Weights of a small GPT-style language model, trained from scratch on English Wikipedia: vocabulary 2233.
Each number is 128 + 24 x the weight over its row's rms, rounded and kept within 0 to 255. Layers, rows and columns count from 0. Numbers have three digits each. The size before them is the row's rms in percent of the matrix's.

# layer 2 MLP gate, 256x128, rms 0.202, rows 141-174, columns 64-127
105:151086126108111104126137114155131163088132097115140133157146145112122095173106143107110099150141147120144122101151099147125156138102146154111108092168112120117122158065167129196106163125171118
102:160148143134082149154140165116143139150116137129126109119139184137098080114114140127139137127139086130138144164126122168128121111121164103078132124115119137131126125166142137151133136105145071
097:118106105135108121085146124115122150114130117112102128126094178157130087115142097151072091161139115109122117141127152113122105138104125192118094114169121109094123099087140119114152150140150138
094:109120087127149138151095156135122154131139141124102107128136113125148145167124138108128178074160151160137146145109172131140121124115102133092149139182083143132122102169108145116131120155122114
096:110141113123131134105127126130110115123127120177120152122126096122102139139144122144080153111124140155138147119121186124145106143101098117127163121159189161121128164100156136127090060093135141
094:110128130169117104131053113100140139117153139114151137177110146151117075170107111155119107148122123097113130114159121117120089127094124137138158124139131113152150129114172129113178138123141150
086:108148133139124104116131130158120102133123112067136138153186111133142122139090156139133107132130130109161087132143152110117109136110114115145086146125100059114144170118116135157106140133155137
101:092144103157142139129142131097175094111204157150128090105156140135114083162159155164151130129115179086117105161150162139130096092139124124111118098165163151112163148144139106161099132105154145
096:137135128143110126181144155100096141153123127123130124105083096117143124123115156113157149153135136141149173096152090077143141117139103121108105113088169154161109180143139130137136098150130149
104:090150147100138122115122122145116111168120131148104137131125149133131157098120145094121095137164099091168112158165145104111131154124121067138117076145166141142113119101155163119129122111118111
106:118147142107144091118158137131165160111114110125147148111151122126131188109157117107097128144168171123126116123158148125137103108142116122091103135130106165094113108164096164110142147143132152
092:125111095160143116132130124144189144123099117125132106152109097125115099134123089111142094105115120140079154130087128089097152091116136116115112122113122109118076150125098106127114107179113198
106:103151103059107132098127155155148148157162125172122127150123121136113143123115121085135152147113118141150166112150094129135134117080134125140143103103126123112121158152102125137101094131069142
096:177115158125102178097153145080116123108104152131147101154115096116113105105123138095101166111149137105150165135088071137139120109126125139132145078142134112109149149114136130132153119112127153
107:107137113104129113135149149111141125136154163112131130154107136135100094154135120094093120123131109111120108121142123083180124130115116182110123141115110074109120130123138101112152150106133154
106:169148145144078104112126102101129117167151129140133141153126103122118166140083122114119088148150131157097155166170104098107128102126128092102129138093131115137171145091123129094129110155128124
099:125146130112106126156128125107111121113134114159128126143149140143137099104137107198131121128128152147116137159113170160118100131142167100181188139108163135169127147131140121109083102110128090
098:131146140127176096103149121106098101092126117116096176139103096154133130125069134134128128107132138123134158106140160097137152102131125111143131099150117143116094137089106131147157158149097130
092:168129075186150104142122149147123119063116124124154115137116112128133147166158133119158121170106127102115135119108180121140124125124106131153097101151120116154158112085118145098187104126148167
104:107091127145132149135113140138113110100144137149140148139083144101124146119119153119127147103124169095135105160120133127142090143145102156168160111111152109135112072132111147149181112130115154
105:119105114130116141105108106091122092165181104164114132153156107103120083074093139111139118113136125107120118143122116120115100082145145119134149147099107068143108134159106117129130111078160149
091:160068090151121133144085118125184121165139103118150155107142126125125134131124119146131137093119144114100134130118151103120108156159158118129100141125077141146141084140146143091075073082103151
092:106073184102136113177150150085143143099119136126124137138135135153126126121158122132103149145109113138129148123094127098108146109152103158121098135131154087141115144110078105128122147191118144
099:182121124125135136116077151173115155142148128129124118130109163109149097116115145117157102148123141107108142103127128156141081147129168152156129107128152101109112115116168089143144187102095118
086:110146138117110176089173113099132116115152105106102183166102154086094117137171122101102145167111111128141149139120173135130086105126175119138136096182100116109140147124123124145138129112144109
089:131065124122119198146127159079131109132151142178131127093149124174142157127127117131147164071105102112078130108118102125142124160131093124102113138125111150152157079119150125162082136139118154
085:147117135152134115154123132106151139156164118096175121120122140147096093122082091163145157105106121115119132100137128160120105104115127112115092157152170154110165136143097158122160121140124109
106:104132130129103093108120129094160144158084143087086153110144129112149146190101142173105085185125112166153129130104152113143147137129136141084123128188188133142131099131123170157095132082082128
106:115156142150120154128117138133152115121141120130127153144084122106150081134140117110163073104165156175160142168095104104090139131095155110137095128110170094072146103112144178119144134097107106
095:124140129139102163107108071088129136158166109109149159146144125117128114126115144175099156074177182116139148122153131163129126136156149102139165123127105066125114141131124150142139179090126138
098:112176125112117134109096110137105124167151129145153152117113138105089120162113153136141145125123114157097121123144107094111131131105174140090128128177109098136122109118141142134175102105127097
095:160073112140135125098170115134108149106103116147191119140151133111159123134138173140119112123147169128121128147098085149143134158149135115114123079113121105103149094115153111141164147121113142
101:169100131131140144114135148140132140123100147134144138116154139107087094104159121120144113098165092121132118159134116181148106129113123137105122112154134160108132081116126161147150128072138106
091:083179094134142122080144138155167139115134142120129140162162125114130102119129137147130095122124096118113133139097118088103136136140152161101132125138153135145112070151073115130114154140118118
# layer 2 MLP up, 256x128, rms 0.197, rows 141-173, columns 64-127
095:097161126136087182172122135123170153125113161109175128119108163116123135169142093139101153117126125147135137138117136126136112126142155157122111163146117136097125067131083107067101133130127064
107:148119128166116095152105154113135129127116159135075106140124122180160162151081134127130092133111108138118132127095113136116137118128169176146123147102113135113143105130160148135147127096163135
090:122107126099127154139153160182157079140110120123113125101118104140155110123141162093131145109101123108158141156181093116143152153146147130132146107126143130136118123178152115113095146161145105
097:094161142115181120170139137107120109120129143130137113139129153161149156112144121156073114073120102123098110110101158101158100154167163164114096142111113126102121096111133139100183133151123130
092:090123108117146178140129166151161116142094129139184130109177106113141117176087127154137120121144131093156096146133049143150163142104141127103140121133109091128141137118140134151088151128075151
099:121119167088111122142120178080113141116068095110115104144163109128137162134157130099127159121093109123150107123096141138141128158128127155160109108104080146121120127081105124180102163165157119
093:096134101099120159136110167161116101124147111145142152098133112131145131116147109112118145169133096110157143122139137138135114131161135195122157111150143155106114136143129095117126097140095097
092:137108121131100168137113144101150109125160158165111113108127162137137118133164135178140072134106154116183136095151137146140123117165142101117087148122202131142133112135148142130118138102135173
097:118108103173108128083131113093117137140136130136124126155151142105084128160093101154136140134127143084101103155110132149137119112091130150117170189126076106148110097146128142162116137109108105
103:112123151093123126120160164156133127152144124172127133148090124130108172117120143113110109127151114094177145186113138147084129174108163094103144152144147123150096125133162173120144120101156073
101:105146136104129158123125124120146108096163127143140130111084136127141114142137146133146114174134153141170151127141123151157132162127158200108152128171126142089113173131156177097155163105157136
093:142169168167094155174110130134143096137141111112123154093142109131146148070098164167154141148125162114169123157153154141144100161147136135132119099135186122123148122139141103132129149062156121
105:174118128127116082093109136115125148113157149128109071142119151134125143173145140079137131120111147130112110170162112117113136147094123104123126171147142109129127133087153104106128117100133114
100:157118127088126105167088160111109173140105129153111100100120098140104138133123098121142149126127088150117117120161131134148098148097155121168130155066167134112131084138144150182127132153084100
108:129100166104144122175146137119137135170125138144152159155166100133140120141106113165123132117143160123115141146108105109137147116117097127155144137126131156152120116141086069129112142053128104
099:094173147121117151139102166105137111165164168125087125059115107102111121166121112123170139127103127163133117142107127104114127110124108142141137141118152081102124134141097116144098151159104144
099:152125152162173148129139109120108085133134151144137122106110107136141119117139164095138126101165162153130111149108136085111110139148085135156136162143124105178136118149150093156108141129163151
097:120099132142118119123141168144168115096143118182103111107074127149118120151124086128087076130120125177106129098106151149144092104151143166122100136137143130135123190106146122119161125107112093
099:165075145139126139167123157101071129081135098120137132079146110164111144156115143108154108143156096130095104120154157172105130138098130173126117125087104102148137134100111116085167115100136109
103:117091145105141141110104115074138116123075101124058056129094141133122107120110119083141157115083137121130118112141101138158121151143075093106083109146146141103128154118115132161100104128140090
113:131110102115093168140141135096188122110128125123135094132117139154148098091161064101126137123128124144122137135094147120167104115134108125114152127124105141142160122122134147127150111122116093
101:125101150131126169152177100103161131128114107150132075109132140130123152146126103159110196163159137128148157136136122145110139155129133100142116092156098128142099132145136147142138141147126145
093:131102155111144136152107107077114107103087138072132166132174144163122144093131081160112139123132090116097167104106130098143130114149098118137092120158160135120127114140103137131122134112134122
099:163089125107096178088144101156133097072145126123120155142131109135158157117148124148089135116115099099138142142063107109149169121139109113078128121096094150127133094131140151127104091147121120
097:124131106133135176096179134115137148113137114128144112135090216118104165127145135114136120141107095147089161145110157123129109137132179146133144154160088132111139127138111102145134146094123101
090:112102139131139135122140156111095098150126115140132117117124117116087105116098140123150084102139116121121111157144087132091109095102153112114159121092108143154124113146123132142087097126165108
097:149099164154134128102115144091136135178150135133137122131128151124087099109136133169147162140135134116156138111090141165124113158132139075099134192153137139149156103140121185134161116134115130
099:106112121148110096095122165099182127120107125149123145120182130093117145150090156181117118159121108101111159098106095132118133092167132133119122179166098103153110139121155115104128157102157112
096:133125132096140105103114117086128143084117177118133099123104173133088121159129157135111141178135121114128148088142166112128179122129151129123182156153130151131152080125096122134115100143166143
108:126149119130124142141133145117120162084154124157130083123160187151091094092110092121114108136096137139175140109131137135129137106143081154167189159133096124151100129111153116162130116154149137
109:119104088136131110107125132090123150152081140101095152146122120135151117157161144106135149125136110174095118103151088080091169126131107130119156097140113162099138108149091150148152117143137140
096:081129120097112135109148100119143124146147136130099160114144127117149077160133094098137081139163133163134153163129082103100131133137128100088126080171106140100158098092111081076121136131123079
110:117128129095120147112134149097115094128127104092093158130142077137088132129122144108099123139156121100130129106141107099144153088155105160109074140140165121109121164158107127103138147162120147
# layer 2 MLP down (transposed), 256x128, rms 0.107, rows 141-173, columns 64-127
094:137104126153096099119124114177138123139110148137109182152089122131130125149089114097167082121132146085114108128161138133134156148132123193103128123150119147105115184128166106167105120101147151
106:124141118124129118131109093133147139104080114162128094141168114116131077127112102100144113102122154164107097128150129212116127104143136144110121127103129134153129127151157086163143142148160132
094:148135129128121105130194156145123127158105145119145111148164085151092136144108144163107140106134124102114147085149099165145163146167124142088154169123147169104140123138134117105090132104128092
092:142142121145097119144044103143119100164124151144160132151109110100120162106133139117107137146134176134148104144123107147143129122170146128168146112150125111142119154157164143090128111134166105
098:109112112099111130153158159144127148127088093081127104144103172154139132151130160125184136127132144090130126124129180158120109098098133119143177097139146097101137096126108131133124151107165099
097:157150139159150134142115146090113157130096125120124128122106149150079084158114128144096130149116128083148110160165130121091129145127081163115141105097114163157157109121123116120129100123106123
101:115121146148146113116137094135120139104188130112110144118132120159105121093124126125098151150129106112148146095098143101096139087088189117127123118117116139152117172106157120065113110140135094
096:104120112108148136132139116082116121101190114139141138141150158137094097135138131179139153140130136114100144150110165134147101140190124123113146131156142125094142114159150145132112071144184134
102:124136129125157131097130125154151129110092145117090097140114154152085116095139106140119132089125111101139136133121144114134107150099110136137097140110130191135144127104096125100148172096157122
102:131131157126118124139134118113106109166146093136119132168121158146136107169108116128086117118143127102129106101114123109206124162146134096084120100134106126111146156108128092153084125107110119
098:134083103128113106131105142143117169078116123110076137118142150097141129125158129154117134160125148143131129095119130121120112114171088145146070129120164106127104156098178100167131099114115158
095:112095115112120142174142084146145125132110111092114169151122153141142092109121112119117105126133117155128128156167060139138149101143133133160201129159081153099089100173131163131120133123139146
100:162146102128168179152122115116108148122101120104135116123116171151152097156096138111076116151131099148097110109095145101119096122093132100114149186095154152120093117101104094148128111112143149
094:111144095172142131134175168128146093080047147127181118129179135096122125118119167090137145146114156111154125113102141147161116080111097119131098121148125150171159120126115141118086125152121135
103:172150138122135080117153092147135120128120110110102138128101126134112150088165109114085131093108117142121133177120126136109091137143160131105120142145133132138152117128129154113129105201128139
095:152116117140121144124137166136122111161118136104112156125118148111093122116142154138076143093149105174157124149086128101081087099117146128112163106120147111093148122095163093145133109166148137
100:106119135146119166120138153112122117141172103151131125141136109148158114117157153147077188117190122125154104142123133141161140113134117092143151130107092117155079139162157114145153145163101078
099:156108161117134136123134116152131127126096107107115115148115108129126124148157102113150129155083125158080126139119171171161091146089124093115041111133150129151108098126118139114076103159091161
102:141070121143124164174117146132083132123129114151117093112137145134137123134186126134156148103123156133134068173129177115132118103142107130145074130133124090071107145101144133175105161103132126
096:126160153151138120122093128146115128105075132128132092105160132100159125143132116091141138130136142124175164150109178180093126153134144105168134157133137163132160100086119131115163119144094176
110:120108154136133156147146103099141138124219106112097139147135147180133117156149134150085164152145131114102081144143134100111120143133148120100171141118150134192134157146146136142137169124110147
097:158146136131143180134135059104128108168138140128115102108152098185124128105125190156115159144109158121139113128101178115120146123148134151155119107120121090110158121127182107156123109122100140
097:124127102096103106169075119161104103133114119132155143175139146116112127120134102150096164148106101161112125119140152105123110137152167121128137146068155085141125127096145124143087156134104140
105:122168149064121122137204117117124101085097103153158142117175147112125129130140150132114122172112187133091107143131143122115183124130146135119144113099152137124106113102116126107110110123114140
092:148097165129119103113120094144142143102169162101091123128162126116133136152129117128097145124165120096181132117118131157147160143141139088151143119060135122130094113121113172133110097159138191
087:103153129116106137131130103091150132144155122105171114101083133176122085085127116149083109159164142134081158153131119135087104149141092134101170162110113144126153120133133126146162132170173132
098:145108124130130154131173114074181118117173109123134160104107131169130134113129149132111184153162145061139145127102145140108159139175160137127119132127141109120153144155112176154134135136118128
104:100117188136150104085126151159139146130069151134137146147169111096134117154114096143108158132116113161111165167142136100092132171118128150129114090108143158169128088101174152122149103122137132
101:130115107124182147114145150099100118141068109104159127111186163138108126110113125174163137153150091128144124121133111158150079146136118125109180123148128151111136088154130084096124139101141108
100:120140092114111117088125137145159178119145168099136132093127073147119142161095146154117109093120105115127103156152102103174143102120126095137167123129117112099092192134141119092132164105153053
103:160089141145157101163125109125180152127092153094132111151130089154133113114097148132129143143112146135165121127130143141161103123097169121103149183107145105155089090113126114123051125132098126
104:132154110115109125142111093150152167123146142144094124122125168119183122155111124120111118150135151111117141147149156143145116108105141151136146112159136125166131182123160147141099148130113152
099:120129148125118106137106173128121124143082149102117089116144171169096084113128169124135117129162130125122158092127142130122139151128111124118075117159157146142130073111136091118146129070131184